Weights of a small transformer language model: width 64.
Each number is 128 + 32 x the weight over its row's rms, rounded and kept within 0 to 255. Layers, rows and columns count from 0. Numbers have three digits each. The size before them is the row's rms in percent of the matrix's.

# up: layer 6 MLP up, 256x64, rms 0.228, rows 148-255, columns 32-63
# down: layer 6 MLP down (transposed), 256x64, rms 0.214, rows 148-255, columns 32-63
up148 099:133162152135164115120097131115100061082131154089110095094155207075085097161172109113143140140091
down148 107:101152108121103136083136143121116140140102147174126076110131099062113099130137098127101168151100
up149 092:133142153133107134130078073071149116109105162139103138114132131091114186103146217142176140177149
down149 096:203090130084135088149130114118116143183089138071126177114130157144169076099153139104102153127159
up150 103:096125152095157195102097138099159110155085106148098146181134112136135121128123163150114088143068
down150 108:128092144165087141181176141205143193107149151154154124135167134163145151126140134149153105160100
up151 104:116146139217123199111125170150164145130095133090164184155166134087097083109139121121142108119162
down151 102:101139146158155148108092114121098153102171171166160165115136126082172144091159171112174187114139
up152 096:156140179125118122148083056171125089110156112077139097115179177115124146172094179100171121127162
down152 095:088192124161108136140094143098089160148088139104101153082138068132120108116077103174144146131155
up153 114:094150127127079172099092056142120146113095094189132179135153155113074097088147133120199148096134
down153 104:102175112105083167148141105128024217126115121161134150152106151137118119072160071141126103096147
up154 104:123095158075130171127115120119142057104109120123114133167115088098162175138173098109081144087136
down154 101:145114141124081119155109114119122089156115137141098081168118135145130132165116033132167194113140
up155 094:143107147116090121168143095148126126101083064097113197129178127134136092060107118068061121199134
down155 098:186110130127109169137131152122162122118103206079170151172102153143106165106115151124052066146129
up156 093:141146124151139120150030130166166128095074095169092088143158137119072157131120154113148147115107
down156 098:136057159129143191116155121149124139157139172103106141056136141150132106109108096113142136118088
up157 094:086167092166195144210112142135114122077162116128064090140109126123124156180173238094123112116146
down157 087:109152104086094146108160096139087149104165135128140106097087117083159104164125126115141064111119
up158 095:145137199149134153132115090107202141108150060161090134137117139138111110109097168098105067168156
down158 098:129097196153163121134123128175108119132128232122132133137080131177092160191162189135205120167145
up159 114:102100142179135126146155106118132122121134095089188125106156069093174098142183173149094143123122
down159 102:141148099108181114093134089106143166134084149099130092131104067083157099212173133167130129203125
up160 104:116140178137168127108144175114163097128108093078170182108165117127084144054156119087145137124157
down160 100:125084133120128177137121123111101193129121154122094084114095108125149178142186092161124123133069
up161 090:123150106196106169126151120058103174097104071139136174175179187137168149091180096113100136125100
down161 097:136164126151111151129137052116113119078154071155148098087144083116171133134119123205105177065096
up162 098:081090192125149171126101077115158124113180131122149119120136081085154140123088088106067113160081
down162 093:082128088153134100095175104088116218125080111100106085150117071127089114143125139142164104087116
up163 104:162112142176103195094095124070154028123164137156130119129192152089133098140140128138137148135158
down163 104:154113078062091057124124149132075137103172145123094095164156099136137109159098126137156166127193
up164 099:068140125182141203164050088105118113092128117129059166095157073118156172087145157118139077097084
down164 103:096139120121146136155081154156109165137116232149182087087191122125116126158087118098120124152137
up165 107:086103099122162132133141125098185080133097150146210118127159141135138110108142112146148103100133
down165 103:133059102149145077110108121087178107133085132188208093099135090097159137111156103132148181120116
up166 091:103189119156203126108071147083105089057146105076135067116139176116149112171172107110129128139073
down166 092:135125088132101167105154093153112132141139104112152116152132126140128155083098131141158177103070
up167 091:141142210126103165143079109137123139122167132129142146154120131144165180095186183156151087126081
down167 097:168165138142135095139071093068094133170158054106176083144135110152126130141160146169216097153146
up168 102:100104131145167116130085136068148152129070155133125087142114122147090140146177142154133161097070
down168 108:173142148129129094114125047171095090119140111030169085122142131200119132142128067171152092188146
up169 101:133097147079121127143134107078128141083160114212179110118135064140111164097186149110129077099151
down169 108:157065094101098135095106130063143134107108141154165142156115081100118107114115097129105109129189
up170 069:107126097126126095097164139164098142155110172134109110174090105140173125124084118122138147091141
down170 068:159114146128135165170104135099129136103151074113125143106149119115090141126170131125146102156109
up171 103:127119165164118208178149152111110137145164156107109116156148155115121127124080196138147074152154
down171 105:155127117144144146135068112129101087200096114106060175111122137164103100085131110148132030156192
up172 087:132098099135120122129149146163138104127139128157171171157119137126132099161150155128069115110105
down172 087:134149191121185138130139122112143136161111164119151137094078134239112127132142110143145150146084
up173 100:142107170146125201101131105125117124109233102128127186119156126089167131134096142157123132130083
down173 106:134144175106117150157121132148125111137160092157116083116153137136091125070227115083141057192112
up174 099:142125121168151100185154096130133130066193133154109128189150125098088118121176128141078076104109
down174 096:172129149076188147074208198095099116181103142145106158141078108101096094185103109104135144154118
up175 094:116189188078146142118096086118154120152122133121087103147111150142074140083097163107151132103073
down175 096:128063092079111094111141132115110155164142116129104119158114068127150140151140158105109139129066
up176 092:164071154079158112136142098118135104108201124197142125186135182118132103148185133157070192136154
down176 093:170221082159125147140150146145088102119122151181097143114167158137161125163132109149152210165193
up177 083:092066157183118152118106090132163110177118156153093119144128101169087129156172152128186115126079
down177 084:107129174167120141193119138122114118130142115088122121131167089144080135128099116136107140159107
up178 086:140069117153096143171114212143180165125145082180170181118124100152144169167107151141136083134105
down178 092:172161131102051116165121112146178080178084098153117151136129169098172138110165156125085135132086
up179 097:138176124142160158152128150173112133089145141098115210189126182143108178152156122158082128152194
down179 093:113135104071134105111189081099138133135137117135088149103074188102151136106142142153133055102104
up180 105:137148111175084133146096130090122079138156095105102129098165116075110083112145197156161162176134
down180 100:184108056116098070152157183089113134199111110132103086164155098137131137110139098161144155107112
up181 099:093104124140185176161086135164122135093121117117111146098174086160153153135164188114127129144116
down181 109:109112115149107122192092087110137142170076117119099106077114102152146109095124152135110051131175
up182 108:156102189094098102161144108106138149093122149164143139139193163114129147153103126114105075169122
down182 109:160185175107104154110114142166127154135166118166143091164149171147124095120108110160068113145200
up183 092:080122187113133110162070073131146077163131134118135168148147163153045107096099148164085103101123
down183 098:112127165091130165116109080126115176127116116132176095103119146121108131046171121123107124068095
up184 097:144119118170242171119121166174178143100132107172077115176118120118104138102182117171116166135101
down184 105:151115112090138088124097061113155137152046084126159111192178140153121078167097157143126105202146
up185 112:153135119134096158160146191104123051134125140181116129151187128145096143106193176129103130192100
down185 110:115083102097113072129144178055102087108161135107184123112128162170156119094093134183134176085127
up186 085:182112171157179133183137165151136118074174125095195149105196119134091132124112119091096113102139
down186 084:221113133124103084118162097193142097129130112084116111173073162163140118142128107106112086103111
up187 094:068162175138151182100104056114135137157084123091154133165173116124142096101188111105103156121103
down187 101:134157150148111113145049082144123122102119088108157144168076098149149136056149179145132162118112
up188 104:105156121130101151158121133113128107146182071182132122111116211179143129107149152107140105154135
down188 102:141112119130081161138149127088098086172102122151134087099125085161146110101054116091180130096126
up189 102:145072186083125151133140127119160137136065119102149132143148146068091131159114203132154137091150
down189 108:133126125157105110117111127171115137139086060079123070142094132107159118109109135140139115086105
up190 098:128109145117105118136129097119183140106187096114149150180117172156164087161117109127115089186115
down190 102:152087129139093119146083132157148138177122109089044093143085053163146101092094156132118126119129
up191 092:174089156134093188139145137160175137111144129199142144186163098137135132141075132081143100098164
down191 096:193101109095116208138171133090133125154151190077141145157139137199093115166101111146128156208150
up192 085:110124125064092166133144113131118134120126141137149136085132181086165176142132181132138109124127
down192 084:201130107157185114097106115091109132081126124101115082125122093122131075159122089107198163106169
up193 105:104121121109114133116118080050127109136156130084091126108153058148084085095133177094108157185149
down193 109:134090152147090085117075156081174081147082105128083132125149059160081122074118095132125116151080
up194 107:135131123190198111147106134134124066081160150133098116096109119086107116133083131110175082140070
down194 110:121112132100116098169165151117065102154058147130089119090039175109120186134121128175083114177112
up195 095:085094152165117144115102151152144104116134073125089163077132106134121078105087152147195146109074
down195 095:153137123152103143114114108136114140137159148095147048075115096098143157088106148113097114118093
up196 099:096119128096141170157161142145112132088162087204152120198154150114134161114201128107131167133051
down196 097:124110175119108160144151098146102101045134105115101113155144093138074086125101139127145094124179
up197 098:122065192146164187113147167160160144135123095131134182145177106132104172086075138126142164123084
down197 100:099091112103104120148159141129108159140091175087142147109102175056189092053121125184107090142082
up198 084:139138091099081119129096082122142127075128065140137094185128124161146112139157110086083136066176
down198 092:163183158134142086132166201122094158106122140125089159151109207102208103136159091139071094118136
up199 094:154137155132117231185114059108177110133120127082099161176167143167135173086101099095070160136076
down199 094:154145088091149147102092115068125085115111136150200133105073130154130156134150117145098163157150
up200 094:118126138108158133140070085122139138146139106106188080134103120103129189133172148134156152126100
down200 086:209140088120139173172154112135102110072145128159154140093139177142095083166078097099087113114108
up201 099:094144110194191180151085095107155089137131063127083137196143218123104128127162108143090165132142
down201 099:141169092119089080123126150119103147128156110155187130141149161128088091067146097141137201187161
up202 092:129146167114110078111098088029148146109162107131128144094189117134163095177145137113122110099145
down202 097:122107136122126154131196184190150089105126119131101111131101152087142112070122082175109087107088
up203 090:165139136192078144113133114082143156061177143130102099106113167157129125158117139101116135158106
down203 101:153134096073129093105113148152137133178102181136168130124172097169154049118128119182110137074153
up204 092:173150105125131133099159115154131108139173059133122137157163182132149163167181131103115120194065
down204 093:150079108127086133128151160124168127090107135075119132113117046129124105121147188153087133131141
up205 093:117110128162161144161101080158179154127135117139131079144131116152105090120133124051141076088116
down205 090:196117149101145105132153192161145174155096102128134139095129121138137123108127104103101158157110
up206 106:091136112105135160157112121152119155073124100129131120147148093134096111061141215096152146125172
down206 114:145121104147179076097083113172106147112112098116174065110127100160094159118099051113117106111146
up207 107:106084112122134105109159127142112149121100111202150121171148103133101089078165112060129109152095
down207 108:149101141120137136217124139141161146167152144116096208128138121122194169140115117152155180074109
up208 093:135124097115082122214150103144123092111120008134141154144145096140158115072120160123107163129106
down208 091:154129153154208107146088114097086081143129195168124160136171096170137139154143151150088116121143
up209 102:126138117174114185138155150120151116137191111077113125107151170112128133153093114053082138157079
down209 097:139120154157156091092096143120109125084124146119113050099100153098142147109158117100150099114137
up210 112:121166115149150149110110080165142076105141117094071130182086156139114124138100134131080160164135
down210 114:165129105155092140144143138133106160150073104120160142072132100109112073113097113114180177186085
up211 101:158101221161126136186121155158101102074140151125174157099166124160122121142206140150111134198113
down211 099:188117078084164146066149164133183132112144117177113090207104136126088152139123138121117097090103
up212 108:092179103112142177151158096071186127097192064125158174088144146110125099162092138144098143137159
down212 106:128132102124123176182116160077116099152182136154182128156123157070092082143161141129157121130162
up213 103:171116154100155163145099070117140142109184055120155112085203173109097141119194155125126099190108
down213 103:146102137122138142176132155090095117113101146139167116173144138160132210084120141082144094110068
up214 086:072148173172159133104146187109150155079131067144096124116144136133092079107140092194158119180121
down214 096:117133164129150091148159126151110129087146076076141151104101148118225111100096078143186134111166
up215 121:083187167147136142179131126140140065077142132120153112122137094109085148102181111112156101099118
down215 103:094108173112105096103167106147159088127187165133085042095106142134146152105127059147183126154129
up216 132:076081127101186154170074093079153107069178112137157084124114130131139186130132133137092092128106
down216 105:139100138128123139133113093171140141102109102145097099175110141219120151117142179129108158193139
up217 103:099175184084133086147118205100104174100138151156090171145182168096161132136104179139090132136139
down217 107:114112118130138149126091115170172176152175122150115121128125084153107146150164134167235122122168
up218 091:138177123132186127153141104104158098116120177149128090081127124113146064145177122117149120187147
down218 090:121145113085168127132161190143126143140067151147126183093129122152121134205149109156184158086137
up219 103:128136112111139115132138155127144140083135112083146110108129135126123177078143167081098070059095
down219 107:144154130162116125086150105155080163072116094141057185119144167096155139073173086134167153118113
up220 093:116153124126093174170038084172136102090134082119106179174178107127119175110114146103111073109148
down220 091:212095165144123112125191150150086109159089087118122099100150142136148128180157048120119145102130
up221 085:152103145108097143136131057116099124122146143091100110157116136155137112102149201156137063123118
down221 087:215141150139080115165110136104100158192126161082113130124157110155177104113116082145171128157154
up222 095:111134121088153155143110079100097073125212101090112140082106117112117163091128122099129137073165
down222 098:105148169114146080068068142098175093186094094177160145117090134117139171165145145117101188132095
up223 092:156065115140159114076148133090123123120177176168132160107093128135108153141112153171120110192113
down223 091:197111146098108136177114138141113122208137111104115125177145111089206131088118139149154129139167
up224 085:128114132146164150136114122124146080129075136142183131181155125095151111148142079160178199107136
down224 088:155207135140098084213114147106160126150129165106103072168164142109130147153144107112114158102147
up225 078:162105139103136131180118135168118060090174104079127172152177111154142128110149160124111118081102
down225 082:222132135191122096101145090150122121158122131077159103093116138177122162156144087149091105138156
up226 105:074109135068103082118102146120124071100100091134147098094153122094137148104172130092127089092162
down226 106:132128131158164162040117200140107109122159180162083132112162108128143133130167108121099172159152
up227 096:148156113136166110139068148117199078105170100176108071093122168097127116179138158102115143104111
down227 099:164154105101084130090154121158153100120163159123119136118138094146129121123101094093099091117095
up228 098:109134132090133144158046130100149087096172091122130141076157185130148210087108121137141096116063
down228 103:140197154236120096134144143082102061109149113066146098098136110148145148131129106107143115044106
up229 118:142101159119153139135091158114180088112154098121093142110131158148091177073102110120117100204125
down229 119:112151153140129161165118092113146131175155156156148123131151168140053112149131146153111069100124
up230 110:091122167128078171146089126096132100123145122120182139132162124097120167173150109131100152167136
down230 105:160140135095127103155126156119122097166095149104093094061116121131124107141154071152144151163156
up231 101:103103196095155145113089083119159098143143067156113165133114193134087202119124131115110109139119
down231 094:131128166118074151105140110183081133130114158114136125169103115141129117181160145173138151154133
up232 083:118109093154095144188162106152104102129118060091150150089112157146148098120078149178077126174110
down232 082:156154145200139139144077098040162095174136112138144130105168166191156138142134149145128148111125
up233 130:146142128112123149156109093085123139082111136151150175148146180069055122107108156180056110151177
down233 114:190124132110106145143153167101135092086158155119127115136163033122130123096132148221152125135117
up234 153:098126134124093107124142131100172099088197040147124150090142129067133172142157110077112155132118
down234 103:136156094120117106071143119193134162114108100198105120072163093146100157116152118052096171159129
up235 099:122088099079142077139061100154143116096122050151111106222158145118121175131118123127176099092107
down235 098:191148152166164086146113163139140083092156163146149109132126169144094077138151110105113092152131
up236 096:126142141112190142098194157103137157121147093117154132175121191136125120154154188091114110145127
down236 103:140061119104168135135133141138109096122157116124117152183122130093134093162131202103118153182110
up237 117:093108120083191108147118090098155121108128137132137117183109094088050202153126103089095094106101
down237 100:134112047130133206198161090150120152115120137104129112178054145172089160154150127155160117158116
up238 093:130184156155148111114054095129121136098108042081074137080124159121136134164154153125127102135170
down238 098:137079179119118145141081152112067100160139072156163093133137144136110118083190090120147147129162
up239 107:089210145151147203146127102170129091079100082134152118166137099063128117138151118130087118108145
down239 110:122087132071130140125151127116092106127180107142084123133134090169158087118110140171190121155137
up240 112:127111147125157084140108140129175059077099085084101112175151121125150189130159122129095067107182
down240 116:113133082141141117127096138134106108088192104194136154153091166135162114169193138100181144158159
up241 095:151138108109098143142141152159076062107118070094139163109170085145131093091143184103106107182120
down241 098:176145117138137156154111106166103141139183098104107117123123108143126176192100070141136180135169
up242 101:142128222150139094095094135134119164109158155161142158090172165045117140119126162042111138126137
down242 099:169083161116170159112147177141137157171123179133115190099105112111168085113153134122079112074138
up243 101:137112185116125089084138130132115122075154142083101197122145208144131164136075110097156127163117
down243 107:161167148115204091160068133115095132101167109115133112129123161155094097118155058117138100094168
up244 105:141112152099138125158094139134124130154167075135190106103158097048128147114101203081110118174146
down244 107:152119129123070125146115169126120149116073161093185064060190107119108150092118149110128093093113
up245 092:111101121146074121155135061108105129090165140115076125135161108159076142125115141125042093181121
down245 095:178093184098071072157094172116139143170114125091154103066080112161106148165126142169105121091184
up246 086:116148125136178195176126080128114116129195113139191083099099090100172170139155172082071121161051
down246 090:175147138125073107107126154207141187110144104128090102121104163127120136080163155166116078095126
up247 094:085208155112107097147123069124113131086112101107173173125127109159091086122138172135094132131027
down247 102:135145123099116193111118127082133194119125092080123130146062176134157098064123080139137120092104
up248 134:094149117153141141126115130079115095087171123095178141136142082103084175124206111088110137092105
down248 109:117152103135126110088130089158139119139110128172110145086135108124083098163120063075154157108106
up249 104:098086150158144168215052130163152140084183152127133104109122168137160203132130163077117137125135
down249 107:135184120121105120137078104146120170123122119113166161167132123133122114119014143199143167154113
up250 093:107128098172202107151101095131197117128117139127113146136136200123024157130106124126150099079083
down250 089:179179052146112105116106126100130165137102089198176165154134125050143114126116124124096150130126
up251 096:126135077064186121140104122116133137105160149143098142139158143130112155101126175099126126074118
down251 096:160160114160127131101136120116152180172081089132088121117137192103129148093098129124112142126131
up252 095:090177159124184149105119108187109113092163118176111125129153141143081110106140160071113149106093
down252 094:160115057155085141137135076108104137115104108102139178110090161150132158075081124123147115141120
up253 096:123134135127150118132161131104138081119123094067117148125111156138095116175178131120091073170103
down253 094:188152096135108148130124141090104121186157176160088136115103096123114171137164120077177174135074
up254 100:091154165188192190130133104143106096076142121106139148104141129113084107097159082118122055084147
down254 107:138134149159092118126191125115095187139140105111144155146183094096092141147112177118181132107232
up255 090:118130169122117140142071113118131151053202088109078122145119115165100081058078141137075119107180
down255 091:127157118101109038144139134105088152149130145142129140106109149218171130123092088126174189170094